python train.py --d_model=128 --norm="layernorm" --tie_embeddings=false --init_std_o=0.00808 --init_std_down=0.00808 --batch_tokens=32768
Each number is 128 + 32 x the weight over its row's rms, rounded and kept within 0 to 255. Layers, rows and columns count from 0. Numbers have three digits each. The size before them is the row's rms in percent of the matrix's.

# down: layer 9 MLP down (transposed), 512x128, rms 0.0996, rows 106-158, columns 0-127
# up: layer 9 MLP up, 512x128, rms 0.126, rows 107-158, columns 0-127
down106 096:115148160070105100138127158120130112097099113086143109078151158144159158149181131142144130128150156129109136104100114114071111166058199089128128146037095116128170099143162137090098104050190098159091081104108131182167134081110169089106149110147150086155144096138103043127136151118132090142201149158143109043112130144121181117090119085155156122123144119150184100125126137137119116095107
up107 096:167161138087094109149168184154106109102102095113161111156101078136085102135096100161125121099026185119125157112136161106185113152149147141125088122113173136106095104137102157166147128152131131117151140127113146101137148080093133152110142202119133149117150163094098103127106125119160160129142140186126098097154159093199176100205113149154132104143058079145144066080156195173069162091137
down107 101:140147122085176177093125125099163164159155122169108138137107137062142117076123149144101144054129089118154180112072122119138107131100144069127171162147096161102155189154136182159114161132044166143117163132105053151089124096142103158038115094136110110183159137132138089122138089114083063182096114127102169155141149124081139140119077160125149173145162156126151138106133090161090129140157
up108 087:158117108115133154132164153140151096165049138087145079143069147191083130062124200113165091109177108158151162113113139076178141119181134071103100148186132125130139157130141191147121199129155121112130128107135073116100134107102171137117161173065152108149098171128108116094122119091173102098080134164138091186100099106127087098130152115128133153104140070107138107124103082118144193153181
down108 096:110110060091139075114110083123160173145198140113044137184172150091124098194166183134089105132129106113187155101059139096099147141152168162141132160118111145160144064143090108124138107123156108127100093145090136132162158140111131055124081152149134118190123145091115128100113094145158160127165139144104176098179171181169141137150108174106125102174135133125113135159094133168157138085192
up109 100:098078101109144164160115128096131134128130095115044103221110075181143091093121072178155142172114142120118143112158160103135151134067144137105130091166185112114119145148164110146114140153086183206095120077103114123085153150180136116070158153125151168082113152129141100098108106077117091113138150088197147180141135117119135137097098150145148117120061137176101167109161150132165154187142
down109 113:092110131105188130106148075143111108156130118126141165077107108108109087152105176129096144190145156133122170122083141055161119116134177104152213158163120099105158118179153114103146161149109123139101101122081109097104106129156132167162173132137147107151176085112094157089186088085154109121164124134130185099129160066135121141137126185039173074089144108081102118065165132157134098154089
up110 109:130119119148106174144190162105114105162097208134139133118083107181192053156101106132145116063100121099161158097106114126145120189083051141134135096121117182110089158114127103138156189124168180124074092126177139100106140116110049105112185140148142106165092180136155156140106139086203117143097137113136157163098140117171093098158120102106095135131109102120101108073119147171128096157121
down110 121:153152105161165142104148165130103143175097138138079178137097033164182128173098086094137132142192075165164160103086106122102135159096120093107127100142135116182159117135085098152126116105077068114111139106098107151089106113094150187134181165058086118108144132146117162133113147100153155156126073067070108131104137156128106200081145134135080201129111142124091150100113120126139081130157
up111 098:158060121156105079146129136129155097134093110112196168188118120075149135108121124086061160162111055116141179173191112049141078135128100126086130133177137103086167118087123137174130136168140126116128144174170158124116139161163121125142094138110150098170112149116111136118152178167057113157180154160105111101138132114079164135116075124147090100134099137171170111090059114118089126187103
down111 093:100086151104102132162142144096078178068089146124187152095091138140150111120164137108095101137107139160103121108130053116134166123137109115077202152117105177082092117154133169068076104092111103117067106084117133102106139113097117118175110135117078149185066169123176089110128109119137100207133073118099068130143158136098173114138081165179083150194119158146126149147131130136134114172139
up112 097:143108132135129112191101139052163079116092129102159041166133077163130087124099149135125109104097130082188163089165184078107126168122083165093125156123120126135084130116142069111122140074048163162118153095125170148153108096141144173159095140090121087145110136134137153106095190163120098084141124126182152175164133099125162087142088147154085102133125162127122065185163112127135116182124
down112 101:116119100125170167171144165128155141105074119135076136067096143119132163127137154110128104163162150145124129138140107138074131165109187109109102127119123130082117177092184136147109156148079091103177099118092095155171153129150112132112079087143123127186138167080124049101141159159111096155115046100137133113139150116172130217069152180140097111120142146140097124179113173131037189133159
up113 090:128079143108146111154134178117169160097155140142203053111109093129171184121132119122153108156132087147113188138136140132122176125100132139122121118145115108185084120098074071211104108118163101112120139151129099133188089086092134163118170114134168157125100130119119124080149133171115066141117152076160126119185091052150155117100139199110132100130093143116136120094103104162226096088144
down113 093:127129107128141115134123042137078068153157115168120161144144166112158106151174106187086172158146147150098134125126091100089128140146077136200128100126145110097169156122116115068144110145147132097109089123170095076156168136153140101173069121148121138186130143140129146133197113084130153032091080066071143085114173158137120134095104138109158088106093119079139155091078138149100102177124
up114 099:179149146148145158112102119133091053153104080126072169156143140110098105135134111173116132142090113109138136124117199118082170070115070117126103159079164141118105142126155131115143099126167151138173094093160139105093132140133113134075179152071095107147044139160191128118137090152101111104085172145160146153078153143184123094150145074110147149178165155168163151166176110109098200070139
down114 104:109072169119118154181146093182091148137154124154162131103114118152137074065134082156095092094112027151173083085179160164165129062148083071142106179148147134103080182132159140111138159105116083117142136123139100090136099115105149109145132095121125106160124161166174128142121069140180175110131134155130153108123125155156091093161070070165162155104109102076137133101139131138145139136058
up115 096:175111112144103166097116159137121110111109162160176143152081154166093131049101076137137153103146114155159162166143166171118098161139116170158125142151138028093137182077152105154162204071166172129106106093128136145116187124134127124126102152161112101153166118131117183111141127116123132090109150132094052184076114110165078117117117086160110176155151125163121108145122122134168125124033
down115 099:165112135177111084162147140121062124128118118061111167080138184064109149120132117136104042094074089143142072042107113133105161128081140105133119134156145145154147109157137136086098137170128160103159119145145167063128148155080115190150103156061108127141097182101130145127157160135133074130121099077145085117134099116072099144095101164147144146111053138083096141139106154093122137158178
up116 098:088124118131108156178114153165139134101139132088106115117140158153167113148121136156107129069094126134126140107110096051115152130088168132130118171187108170124120144116155177127120105172083105134117109113164135112098126104075086205116133163081119213022120113153117125122108080143104076144167128222099160167081131095162188122156123082122100164147139152109063080127142100106116096141126
down116 084:163112128141153127075105095129140116152113135119140173183152118137132190058149160177093144134096101134139101195125181129065097114220104079044198132186159155098141133137138113172124102149109136131141095093155164068124100119096139142132131128127094092086121166153130112120163141102119116095147146127191118115151143056095032143128148149079135126102123110159151148110108131172098100084143
up117 096:195143148154128089119124147141167178148094150093133104166088128131158163159123109099097138110171130163113088127141072096127128157166132095151179116146100112124124137124114097220162117139167147149093139069204156166100134109144113114178121077099201168070076082073137143190150169138177119140115203158117130080122111133132116132118127075080155150109114131128202142102119073111144141146102
down117 091:082126112022144137134127112151141074159157120078067161137167186152135166120142170153091110174147126137166124101096121129121170117094184245092106145111146090170150144168128088135142119112135154159121141161101123075162192097086146154132132095178114173089083127159081113109116099111116153123085108115121172112116084095064127142162106128070157080153133112137119093113154118107120098134103
up118 100:137143101124170162151081096176203137152107149127129139071107096154087154139114093185168050148123136094097117139142123172169150192067123094103087141119133108133132129129085111188132120105161145135173160162106143144107145125107088136083132144132111105124075155185121176161156072128113104095077141167150090056159105127127109093070140148115082112123123072132086141145171108157107142171213
down118 097:096069137127105083121112146102091180084146107148149168170141119127114136111123142158132110138115145198166122132105143120118095111100121028170127065106125138107115095119144097086133130099101092174078154107155106150091095141158135120173119127095162119252131133149116084122154135195171129146105148181098159137093115223115169105142146074085115116111131145139128092113146129134190105104074
up119 102:140161131136131131100172121210094164119147139140122159126086124163147109060129137155117165079093078146085112169107139150065087120134108100126119151054164125123116112068173135111110164135072120109145095177136111090104157094122123143157168151109067080126171218160104135155152116088149163062114091098170116124077070075113123109184076154147139114137133109144152140152160151166140092175125
down119 107:104117145105108113114146158133090153111134158161101123175170139118118163164155105099098089079165129165092136114188162138132139135165135122084125120139050152120085131101162181205140176109183083099139153082116113183186137080106124103148117200104124095165049163128097136102172142119093118095091116081112139127109195140154149098158129146115114168079134107140142103222130172098165109144146
up120 108:128091096133144161047127105083126103096094109105157161139148082121162173097148139169136134147095152145127109083209177108095053150202075114171155123143125155125147176123135116170138133156104138104171189149162085111098127132140082208094142147158137152108099146130118121197137122116129052143091138130094095107167149187118075072142161098113106087097085109120153135108134088141159117148111
down120 108:085117106128190166162156151168095105127117100120139152194161148159084089082105137147139192120107149144116099153071105144113141139152151068075156123151077126116155091145129204181128137118164138144144076086064169161149174117120111098147234147068170094122098138130148135122137127140138151143121176106059110120146145169147152188113120157174094161125113094110153122159102187127152116116168
up121 104:166093202109121137128111147185117131151078143083153135167101127098098145068168108138189107105138196163191214122061163113158144138104151118153120105107152146140082123093134156154099112163111142158139108088104076068167149146131096104117136161096092137136132088114167158163158129116116107170163145048054105113115093179077099088169128081141118118128142084127180106154123097128149136131107
down121 090:144154168131174114149184126164139151120099111112127162139089111146073152074162137125186147104102176151187186157103127095129134161068171138159130123096176076173118116137147115119112151183109160135112058104110114075131131106090099135165144174138129088207133119146132193149110102111132138136132129075106076122169095154087069122148097066115099102136138100168182064191104121150169126120156
up122 097:173156160103154172120146061094134101157132145108144187123075156149075118111097184129137152148113143122119073150156168111146121097101102127121182117151122132103207121117092174126127086130082103198094094162147110125159106151122135152127138180105110116161122170152089099101115115132084142170137145151138133157098114154092179110168071106059110213056169121132118125158143144162189079173083
down122 100:090188127040120111119102170138087112114125149112119148129159113197167145162042166114127137122124180098151140089055149096079133131137141151130112091087128116183170193105123123073092104169141090160111126127156151131116174052092135148154137141131133125232123060096161100137136158066146138062148133092096136160122125111125132155137114143159135148186123091142131128141099107090140143118110
up123 091:151147122110099152113183128080142141136168174109121100148142143126132169101122100124124106141145138125161107187198160085179153133175110143147126115117082147049075126113108091149156165119140159142157160104128148100175093057107178091170078085079169082085166173104098194102165101090151125131100118139153145149194088121098153166101141135133113099111129090162153136110157194118174134205143
down123 097:115080121130154149162086144108189091122167075128127122062158095151126089110101149141121081155161153105155139099143184145174138147155098104155168125159130139109179162098149170126182091073144093182128132125147126168184111115088135121106097185099114105230121088065124114109121150131106129132089123100148078114089195143128123158088114141111136093155175090090153117142101112077193112067158
up124 090:157149151164123152130158141229157139128092123117173099135088099047115174062131103129140097103094133117099155095103167114171126092108149120127114027170117167146153133133155116181161061121095127112111150092105100140126141142126133137136122151099144126124017150055189134123125112143154072081147150127173108125146122139141099133070103131133183125143123157110102171170140096131129152071122
down124 090:107154140166106123156087156127092131127063119166157182166121073154176072155132117146102117187060065110120173144070141081185188118169115139121164204131177143105120127150129159155125163164124145123069098078092104129129116115142114124131100146117173151149097085090132101157146123139134096099089179113073114144128139105110148144125115096173098168121170077160151189125176179091118104173111
up125 103:151145121081137142177115150097096150139102103138153157120112161087133156083161091167149111149104182138171135121122146138088112128182082064160104140126119183183157121126185101097062097151097091186142181130109075055123144103054080117146152148127162101128121146170132146147086101146142180130142109082097100102146070103132158140159061126099152111072165072099104104140161102175130144140174
down125 102:089174168117171124094127097152151124114147120087143107136126123159104153128184146168140100167106163111144136202086131126070133208095111156136162118143143128126103078105089087112129191142137121141142109126087123186123120122152138128121107085135150162108151064135086086110105108133110097155182128047157115108120111184139051094130114126174173147111122076137132156112246115165159089142084
up126 100:166136094108111180144130116133151159076165095119148101164119133100154152086125085095197088042114179107059120102108124105088081097169083113070167163166140145108121136121088103158100180194097149097119135141173071100081142140092128162140161099103129142124133147174127120065155133174138158153129102085146134160138065075146143151144136125155168097184109138137127172122137151205110140147151
down126 108:157169124152107159065111143196119152099074102163046109097150087153102108206120178072087138106112155147132151138106099166143131095177113143113153163048120138168149101125108116138146115087131096096117126120113145165114146085122188179147180146111082118150165124123081118126104124118129142096152157073124100138125159119148174108162090150120081150059098121122188125158083171094174177118171
up127 095:147138153124110100076098095135116111153169104075100098189099102118128133107140081148209133198087146132129166131187100093129176151176106109161181161107125089123092128146134180164206117089125091160130077118153143090189151139146114140197141147096121074116139110138145147072137094112131115152102046106103128154120119128195167104103097120119140131104075127127123173146075141132124102092191
down127 096:116112144136146229149068155099142148123115141124092142129174126101155083155183136174095108137122105118095120101112170185106088129096155067123089112198126152106128060112120075134123132118165146139081131133136111131164154135084168110119130163147099152100159173139134139146159117096112126151167134124136186147136118183147165121161098037130120123143216149162154077121101191093150104103050
up128 103:136117088144101128117160167192153158149169145138183068111094128119121177146104138131157174125091186117105109122103122154092126150099154123186112072139122147162089134094034145172139118167135129082190162079162160084127163092147088103140132133105192143139047135126165133204134097126131098109140122103112146101082116078217148138108092100136161139104126092113099153136103115132135091097079
down128 097:129096138112120126123074109117116095113096143119099173132167181132135100185151132155145069126155111124134165107139075167164187157134109105112070140117162140091157157089079131115184167152144159137127085155097111115089108133083123148061101124157085117113144111088094181089118109120156176127082133094102175119130192087094057139123086165176097108087069137227132127081144158140158085126126
up129 103:139071131104151144196158118132156143161134103128133143126135099121145088135175074149122131099250131098121108088141129188121104147095058152161088095139148094119090118175119128139139121117099086106144103097147121102081134099148081145118155090040095120097179132142121144097183123160187123108124153162157133107110108169129136153136167155078109109137190059062169134158080159136155089113121
down129 098:157138110092120152150134110089150095127115132000071175133149156188165154179210115160092163064119101129139136102126139126109170147156185132115136136090132127147132145116093113113174150149121141155155101171134114182166187109151128163115091140153168128068096119144099117117164139160168187135086086113146122103111148155124092088138090084124102169110159114135068138172154148162160074125103
up130 106:080113088188117169094084116127196107100119149118139136181116129119152091114176103114154128138088123095159177136115167180146092132196107140156145116140121147142134129116168155128169120185056119093157103131183174134114067106097156071079179111148109120151089123179110078126143108155184124101084101109084126115134178117073074163117150167066078186159122102122131152152116092104138091114163
down130 101:075121138084117182161109135102087147130148127143162099099184141072159116112161105134120112153142122147083156158161208110147093115090132167118092174150106134090101121169087119150133096106101156151108117142102133164150121133030090132090171142169092131106140120057113135144121162190062076191093142132201159076149146143111144084140142085092122147155157157158169145083173164108134080125116
up131 106:128111137077160124113134092169201092138092125123147111126148151103095067121142114123101140148098150166148073215086122157145118087147052135186124109099130134118113118111124154051150149113102125134160036074159127162167082145109096146105170167119140175123154122231151143148163114099134174136162123146112129082153157102101147155177166062074131095143113165124162127108130110151106140123116
down131 099:095148137068134116057177188187153093117151083160155126110145136118082164145165169128111081149129149145152142114097122174125148146087105125124122142139104161116146182164118112127154135106117126160169151140129128096087148105153175072149180074140080094114166046091133166155065130126150127065143183109104146130049106178098105137148169174126122167168159160156159147131137154079113075171102
up132 095:094118130139116132134132176140134138092111094071158103083109101125131035117128141170147093136193066112136146181131141140113110124080103153169151217167099163158088144069062176124095109150106117068154169109157174156036157155149125090142161141093148141153153110099166124057135176171155153083150132128150189122132117108108173133137161114129119137135108146122096156151182110112140151125119
down132 094:154181098154154061133132107100130193147102102138149157130144107124112142224121100098126167079109097108120203138134092070190121144136091173120144138142131102131111131119125149093124072115188114105099077095113108081210126197180131129147165162160090136178175120146192121159125131080121134164192103172134126159142152111152096111139079122114161103124123180120130124146098173129104096117168
up133 089:110121124145106153078093135134160150114073123066113117126115085144112138132088130129114158102126137128156133113169123119151106165120153120100141078125107144179181149116055114110186151142118118169124084107099096110118056144117066132073106120113159106112096126145164118088134194105065120126101148115110187072134039194132197135116158097174135143137088148151166138194153085154179064094103
down133 093:101139092165160139135115082106128118102174159155115153122060092090118155162121143154091145143150118078123153085175041124144071159090142123144128178125110120160146145162078079139114136116096130127148150197199135134113146054159149157168079124083132134217163128153132117114146114098049129118144106069118161121154171068196122126128113177171173107139109165144098123126108117115095121153127
up134 097:147163105090077147121136113147160165116147153153094085112086102099169079083120101087141138111121114117157155103115151150083101128183104153125138109170203157170137186114110137127131106104129148172164067070183099124085078139171140140151178094121098178143178079155133096149116136130185119082138114070158165105147114097126147151154120213076162116131143115215102146103073139152089123125146
down134 099:115150189127073136112126107075152123111064171123143104131100162147097179132120103090116060130148075098097120171123129099174098107077159180117147152097110087100134028098140131101075066147096179144089165124148154143124166126120089149114212116079131109135141146170126183144142168148136097138139112148158159163145142161078160148084156150088076101106133124106073092120115120145075126096143
up135 090:146062128060164160127145155083128172145113153113112125150097095158136100133190112127115148079159118120114155079127110212136074170143063120138149110177158122063104141087203179133099144155103114155135120132163216090133158144144076126134106099103080102090138132128140150074107114156117087064157141093110083116168123127146136136091114137138119140119131104186130136076159188143114167186154
down135 095:122090102119196131142100144127165117088117081157152114120135068128130211148147169106149149159154133207128133182138150129092089113102103106089151156082186125092140089138128164105129131137100078106140118111163142152138114116090168116157106168132164133156080128125139137083156123132098136218111168090177111161186163173153077114124151076105086140126101138120129112133121090066123070049190
up136 112:116155071132088157104113117090154168113077140151152090172125082126097130129140117164114123140092095131058157195109114070171104150150108180164178158107133207165078142099183131138130169137153114114170088159113119117088099123047128134144073188142135116126090055155131131131095144118158121119101179158117119133150128125129152179066171122086116135190105070149160115139100122112142088163165
down136 113:091095108105147122101118072147150124140137176121164135185156092133092105018148127099157139132123142069172137121108113159147137138131112175121158152087075112160169147130072093119163185105128133145141138121172079124037141115171163150164160137150172206187091154114091093163128140064136122118158136066139165168145148097073132158097071156147139113125122151153126123093084114101155123139112
up137 111:111092123144192122178118139071147123132102103099149109128134188166112112084109141150126123125169103142159117089105154207116102184097078089168132159154151136163122112159121089051130142081134171147177150077094179049136155103044159136138164183097128092098124120171086083106117162162180117081086184099125147136129136121144130087090106185141148136132083136155105100113109120127154106139096
down137 110:135135095052109143123140108181160196127105159130172127088097071100175140085094193130113132167162149134138150130104116116112107088193136111098131134139133094127169123186172171159119215168174106046126131146125127127164117071121128122159170123114117130046155192142157136103126123172088111159128125082104104130134165082075185143128107117133121177148105138165140092122126141157131168176091
up138 102:140125123148163143128137088135131102091118095153143161164149088105109102160205129134113166184137142206182081130150099110118087124124131152123146139057151194095132080095073157214154198161149123080120109137138126128106103093130169120141162151099115110120120166125120155134101139173098117174064137198119155092132095084087098156113143117062134127123165095138128091119133100189154125076071
down138 101:129195159157083154137095158133126123091114108114140142106081071135153114148161109079107126079125125124111121119118094075183141127172141166182097112107188127089128132117165081119162137171125156123079129188109164125160127125164117145197139122184159123205103133135100182100127131154114102148176126082142112166093134082168132151081085042111192131081121080160122154168136122196095145134154
up139 098:079098150173142108155075139138142098154192163102145160159112117197164079115071139107080138104089097141158101162164146092120138145178103131146106148107123138126169098136149116131121146089108108116155086103155117194119109149157089146077133114067073167126065142093096155112141093165146061113118116151102133111072095119162060075094184092112198137108161105134106127198140115083087109122122
down139 103:117130087137144110101135131108137133110159114153153114142129070150105120139208169148117167117168103118142167135095174186132116115137112128145168083153140150155059201133092146098147107058094099133151123127147093173120104104113136169136142116131155140200160084155092057137131102066145146097155059204150115109127120079097114179183146163147143097090109118155191120038124094147134146136109
up140 091:117119191120024130161112147062128069140098141094087114124054088085131150111120104112136134181169083107195152102180166117157148114137084098111180154168131147145083105116155089139097149163159132184172112113104159126136119102086140117217176159117118164126126140087126144154118115130111160129057135141125124163169150108072131136133132202074097143143153143100114082146149130127121160106145
down140 087:118114097120141118179104093132151177202111129123118109103164140091181167085112181132071136114127136105069136084085185147190150128108111125101164140135081140095154139116132177091165069121098091183134157161126116206117181202131108091115199096146145138134177127126167110085098105130117154115137108072119084093108135154109104078119097114108118153104171095174116115176109108095133143190150
up141 105:171157117172138086119134120103068092105095161109183131126152148149189111100117165117151085148111177157122108152118179208174120181175065134140129135121172134118172097124104112119146079133095120114171138112131079176073146164105065112138161163132070170160136083112111178105145181144092101069105065116148147108186115143127149191134110136082132130143129150089125119116133179079080115148144
down141 097:075142123116188120122140116142145131129094083106162161105135136072138126150177074100116127096157083107100178074138149128086155094086123140162132121128090149160122171108119106089109138108108122122121087141088150135149126139152131128179174120044215111067141107151111070072084128129112145190221123208137162144165074124099097101110097105191126140103161143167142131148146153151155131135173
up142 097:160136126137132148118136130153114090125123096116153185129143115172164129078098125136132108070149164149108128140085137077146139160151120114103177117123125160197142118129154180130154092134080190083120157086137095131137085144106155161140106097076103161148080123151116060055066096109100126175157100121099102088137083078136110096175209139083204133076157110150169148138145094161105201140117
down142 089:112184165060039099125146124149079131154139122121094133127134122138134129192124147102149156165107144094148126123135091134133133153141122088109062123099116119196092116147064132124123084171177130152124102109102108119150126091169124106115071114119136103238127111099132125070121111098123189121127124161117135106096130104107121106077066149125148198140106071138061112069188091102172158105131
up143 107:190115151101180142103144181132076161143125088113131173128103118125153095116155133130068198155142140135103130149140143128079170114140049107139202092178034104170109103112105108122107121132087170136160055133168127183135162086152060112127156100122143178128180153157078150191129153111119147106108181089144113122157163098105149166107142132125080099104112116114126121150117140158148062116135
down143 104:096152103111125130173126129168121119137125178157177184052114166097157149127147090092085088119143084160136186087056163159125102130102136126154159096151159162127147103180068090064156148101100128142126094162106101120152087095116121117112121107109119117078144179150091149095095160180157093128148154124120140109180190195182098129186089103108140158139092154114094074139159197159120110144125
up144 103:124089125136166171127105101114069136090159149117197083140076145181113163148117117136156152109123120075100156111161174139155110150114115123142154169164151101112079157114089208132102119182093129110115161141154082133098107081119104117118156115145175095187125206166090103103133100120141167106200135142159132173070030116143121083174107103169108086133100117133100163127170167112087108128137
down144 100:111145129145170136104139121179169085152106115124167093178111070061115125124156189113105158133157101069077159151101202133180094182120124172137111101081150164090171155138134109148102143120141102149095167088149170107126137090147152096133116144118146071080145057068140154150161076132102126139080110124101100121072135088138172132106141124108192126120112134149070083127129146176136101166056
up145 097:096076182100091123195182118113108131141101085060190106123151093109112149137135114114184136110106197106155135169123210109068090077170102151149156130118156132130109123113122127134130135107146139105127109131161076060095079151181164160143156122144107114139141108131098150118171157151170113107147134108125130172126158112128147092144179139169089089159131133081130187027184126159103129153083
down145 097:107170174114130128102122118082135173052098118143106109119059122168186133129143100166148088119146159163112102126136125150208079129104115184118154109157154066142143205152178086094159128103186121121093122127152056145145072112109069107100139141120116148171079184108157154145077088073132101127129131139131111095123120162131155124164120098097141144098166186148171190143103135168140145171104
up146 100:132100126157085110198137149136103073167095156158153093126069152089200143126106098141124192141144119137153102095125133084152158130196143130183138069165083162139165111107101097108171105074098197117143111101093159067156072128103135096178129167120153127099142146123097124107133081154109100112123156104088113161151162138137176086078099112204076109094127100156153080128122153129134112146072
down146 102:142174141131154149109109122131112150195091084124123145096122145129113122126138172152105081149099133122160227137140147123162120169116112153125104043066135116145181139092137154156093157101063129171131143135116096178112102135059161136125112153098129128189174066108121080151175144104141071054127147161171143148120103105139135117126135111091128096117085150074080129082086148102100086109051
up147 100:097132089107145141095136115110095145098121153131096138169144174170125113080093120139114043091104078082150168197151173135149102093151084089133216180131116154152125154098141136114121148149100118130127217096124109150156156179121114140147170165074134117138104117130183111083106137122130125056150147157058174099113105103140115159175116089078144134140060086110107160123163164178132160153130
down147 111:128128149162151137167099136128151083131105108138132103176086073129098133161113119174163182184102072154141166087110194101156134052167126101165092126114132143099131120169132108102098110169086140068105154088183089112145107124156134111114153171146053090107170179148101151118155140083060175179161141138124191150104130094159103105133137164168127121093139132181067147119176147167158126105096
up148 097:169105113071211072106160116156100124103138127169119098164131109143086085144087090129115146112126103157150162184156170135118170110169131144119132143169131084151087154152104156107092100080174165140145144115106138107139100103128115141100155123078069044091046097121138105183141142099108074096135125171110168108182111185137136141167132132142157163177101148155123115139136054091098056113136
down148 086:148153083103159135124138127163125104137079152087122102081115128158152182157149165145083165191112114125137109126132106093128164127146157104093112141169145133092134124119128091107136188131148132124099099078138145116144088071145203121121056048205122163019189138105137121114132080147120150177170152172129116090104135119124113110106126122139132148043147096155109122151140117102129201120071
up149 102:148121151157164204155134160105141102137117134114126167179121064141050144095140160113083111134088111155123169121156136150110168100133106107158109139097151135141092109145148156194090154170185116165135144139149150121096108080073121115095170171096148109187073146093164130125112094167129088130124154047183107147075138101164087104058121070124194168154108156150132148113170111073141125101136
down149 092:119099159164123115210147129113104136131123133143165078124128161103120032102131112153088119065143084089117070083115145140215108124073127121162160148137124154178119153135132118110175061119117102141162135180108105116141164113106171063156192145122166160101103114152099104161103110184128103138144187107140195113143092161146126128104150102171179125131128132141088224152139131149126132100107
up150 102:060167115109137092171059138144117157099117148113128100120152148157130054154125110137170091118126156121027155177145146103093111155107145150149149073100145111116140141123117129138120130050139143097109084152150144106054119130128134098119123161092079135136168140156191135143131095152161107129065151183134145109150127175141108145114170051090099181090149182115137111056177134129145171152074
down150 096:092090173119145144115155120160097086092161102151078097170139127127115147131191074098123168150138142165175080107140105063186098187135147103129172127161106168159197068118134112127145104118166104164148143106156154136183092115107085134179183149153115129090142091155135107094132136141116140103175120148142139074129163144147129077128154143131093086078138110205060140139089116208083115150102
up151 101:196081087113146159110165132157154149112129108091105166153066136204114066107122102189123106114145096087093131123107111101115165149112155131098097167110136145074186084075204191120126123138141130133108119151133153104051121103087100147141126128101114141172098129151198146131130142139188126084119126164060170154107089124113117170158111129119100077184121159144075120076107150159118148180108
down151 104:155100127168125073091115128103102072132041095176103123097135122119073054173076130204119157052167140120116140107134149111116104160142171127130062146112139144093150106129149110152132087112147128159134129089136112093095112150106152124103129124140076121169177173111094168118115188137183161141123142112086172130146101144181156199127142173064070119120133165148116137146096198109127152138162
up152 097:158137096137168166120094110088146135173095044119128168084114094193132112163122083146174148115087133120073153151144140144137131122117187096134151136095147059150152099133096121108170118119048160096131160210115144087124096152127133113096173148154133133161169084109162141119115066156164052186144172119092118116154178138109131142068131145092105118111113144112097119116180167151154107093064
down152 112:124106097103121147105077143068078092100149156105096184102214158138114124174128108169117099164160152115095131131093139163138181083159130118115100182141194156171146218142106123148099125136139089096119148115117235160117110129146147064141124123148147153179070138132120137155152108102104171170159121130165116127085188140126116126136123125084135103137155119164133036088123147098165107105142
up153 110:089089129141077136112156136051090111075152133128089111130112162142064191155117122161155097159131166152121185165123199156094164097123090164137152135150099186180080152086135123112155129144083101164057142142111158125149077143127145085178138161112132111106166086123114127098111165165158108102075106123129142142126094178053108085112120167152122136134156095109109150138133056153112144209121
down153 101:111150133229109134117140151161110151122124124114130112079205133101168094131061156099093102130119094161126113097155130130152177131117185099100104121176126075191147173128132171118142175110125132109094110116126093145159050101090156133116142125153139151077124160120151155110123080114143156112134149103142118082155110115129164115133149122131075067082125202032212156153156119076130158119125
up154 102:094098104090204187129156135160100161082152134134124100137081185102043094137120165165151114140090152185156131196134132154112150093136091138160122124059170163155152157126094123102143138134085115186204118089112173082171136117105132185091125154100163196093118156154125091107120079099155121114143110101119129138117126081178124105096116088130144142136092110123053136127166138156150124127072
down154 105:178123142130161151128170101112118096143098152117123103160140092140137104170193201107057115124134151105134124083137080181217137131154084076089155072167085113134074177159177130154137127162135137093109138088153068213109129170138125076178110204091139083141159103137103125109141126148091121120162126125140133144123143140082123115141125153099071126106124173169123161112133121180152078145093
up155 091:153111102127114133052136101138199121166080101118144166127128119092127086060164132142130144154105104133123044119099188139147125135134115152124138124104202116079098182099161138167148163083108157097141122048143118162188117156061077183143076126098110127141108109153105125151059090151136157156130078136136096152088090162141107139101091128137092118132161188121096133189149148133163177114127
down155 086:088053171151158189124136179079109147094100174135125104115123150084150148122151150125130107148146194137143136118115116146093128124083138057098095131112124169140130021183115077103158128142134119112174122141201186119124136111186114128148053124069136157198120141158106104105143165103095112130137084213111150113099144162102103104081125136123097127116122144134148083115093110086085111109116
up156 110:135113060069122171158129144080183140141180115100125114122109127212166132076124144079040099120123141137095099165110142094094105149118077141156145134125106133109169086099139121168107087128137120176091122161092082118157134160130087157121139157139120151112141143120109137134096147192108063056181122109090108074184134165082105112174124116171077100132124181131155102168134155184169146103144
down156 108:102120137109143126154147139157101118192119122199110178144210089094110090087095113123143066096127087145131135131147117122129199086128115184119091150096090052097119095133106212149099079123113111209181155133153117143127162059127086101193166150161119131185100119099143142110132129144087179178165150109137179140127149099118164137188138132150136100078121092107139147129151125124129114144119
up157 095:141141105120096129110124108148096132166074133103106102115107087105099086039125073171197164163162168156133108143092166121119179136213090136153145067119112113099144133081085097111170128078122137147107201160091140113177093144163142118156163133115171083111105147120114181116124157103165134107083141122134176168166110143157154106072116150102150105146130145151137143146198053152136127098070
down157 093:113173136190083120128123112165127140128086156132105161104180155143097127099131152158163100175105134187085153040128126091104194175064091123088129202093135114162105188165140131123136150172144091107065176153144092206096091130145137104078115148136109145182114119136102089148162114142202083093172129155174120140146127086132096152119094136125141155105122124142115163146131176096105092105131
up158 098:172152140135123105069129117137110151208095143138144140182115135090092067095092097066126081131122164187125163130108166136179179150188174151124151093119150075126140109122175156146150152133129161093123084124096101172168071147111081127136103130091109079120083117101124162103158068085143108157117176085162162148123143108086140088102158084184128125138095145077052103152109153098157114148097
down158 095:116095148180163153171184143177126119120081087114155162092122074128116102096156156153156104134191139094147139151096098140122116159095123159162092065106128146123132120151183085149149098119166086091068154093150169150148103081130161113101062172180126128139106082096147112149125150102145160121143128084109100150160155192166075181134134060185128169146195166121180146148119091136176122087140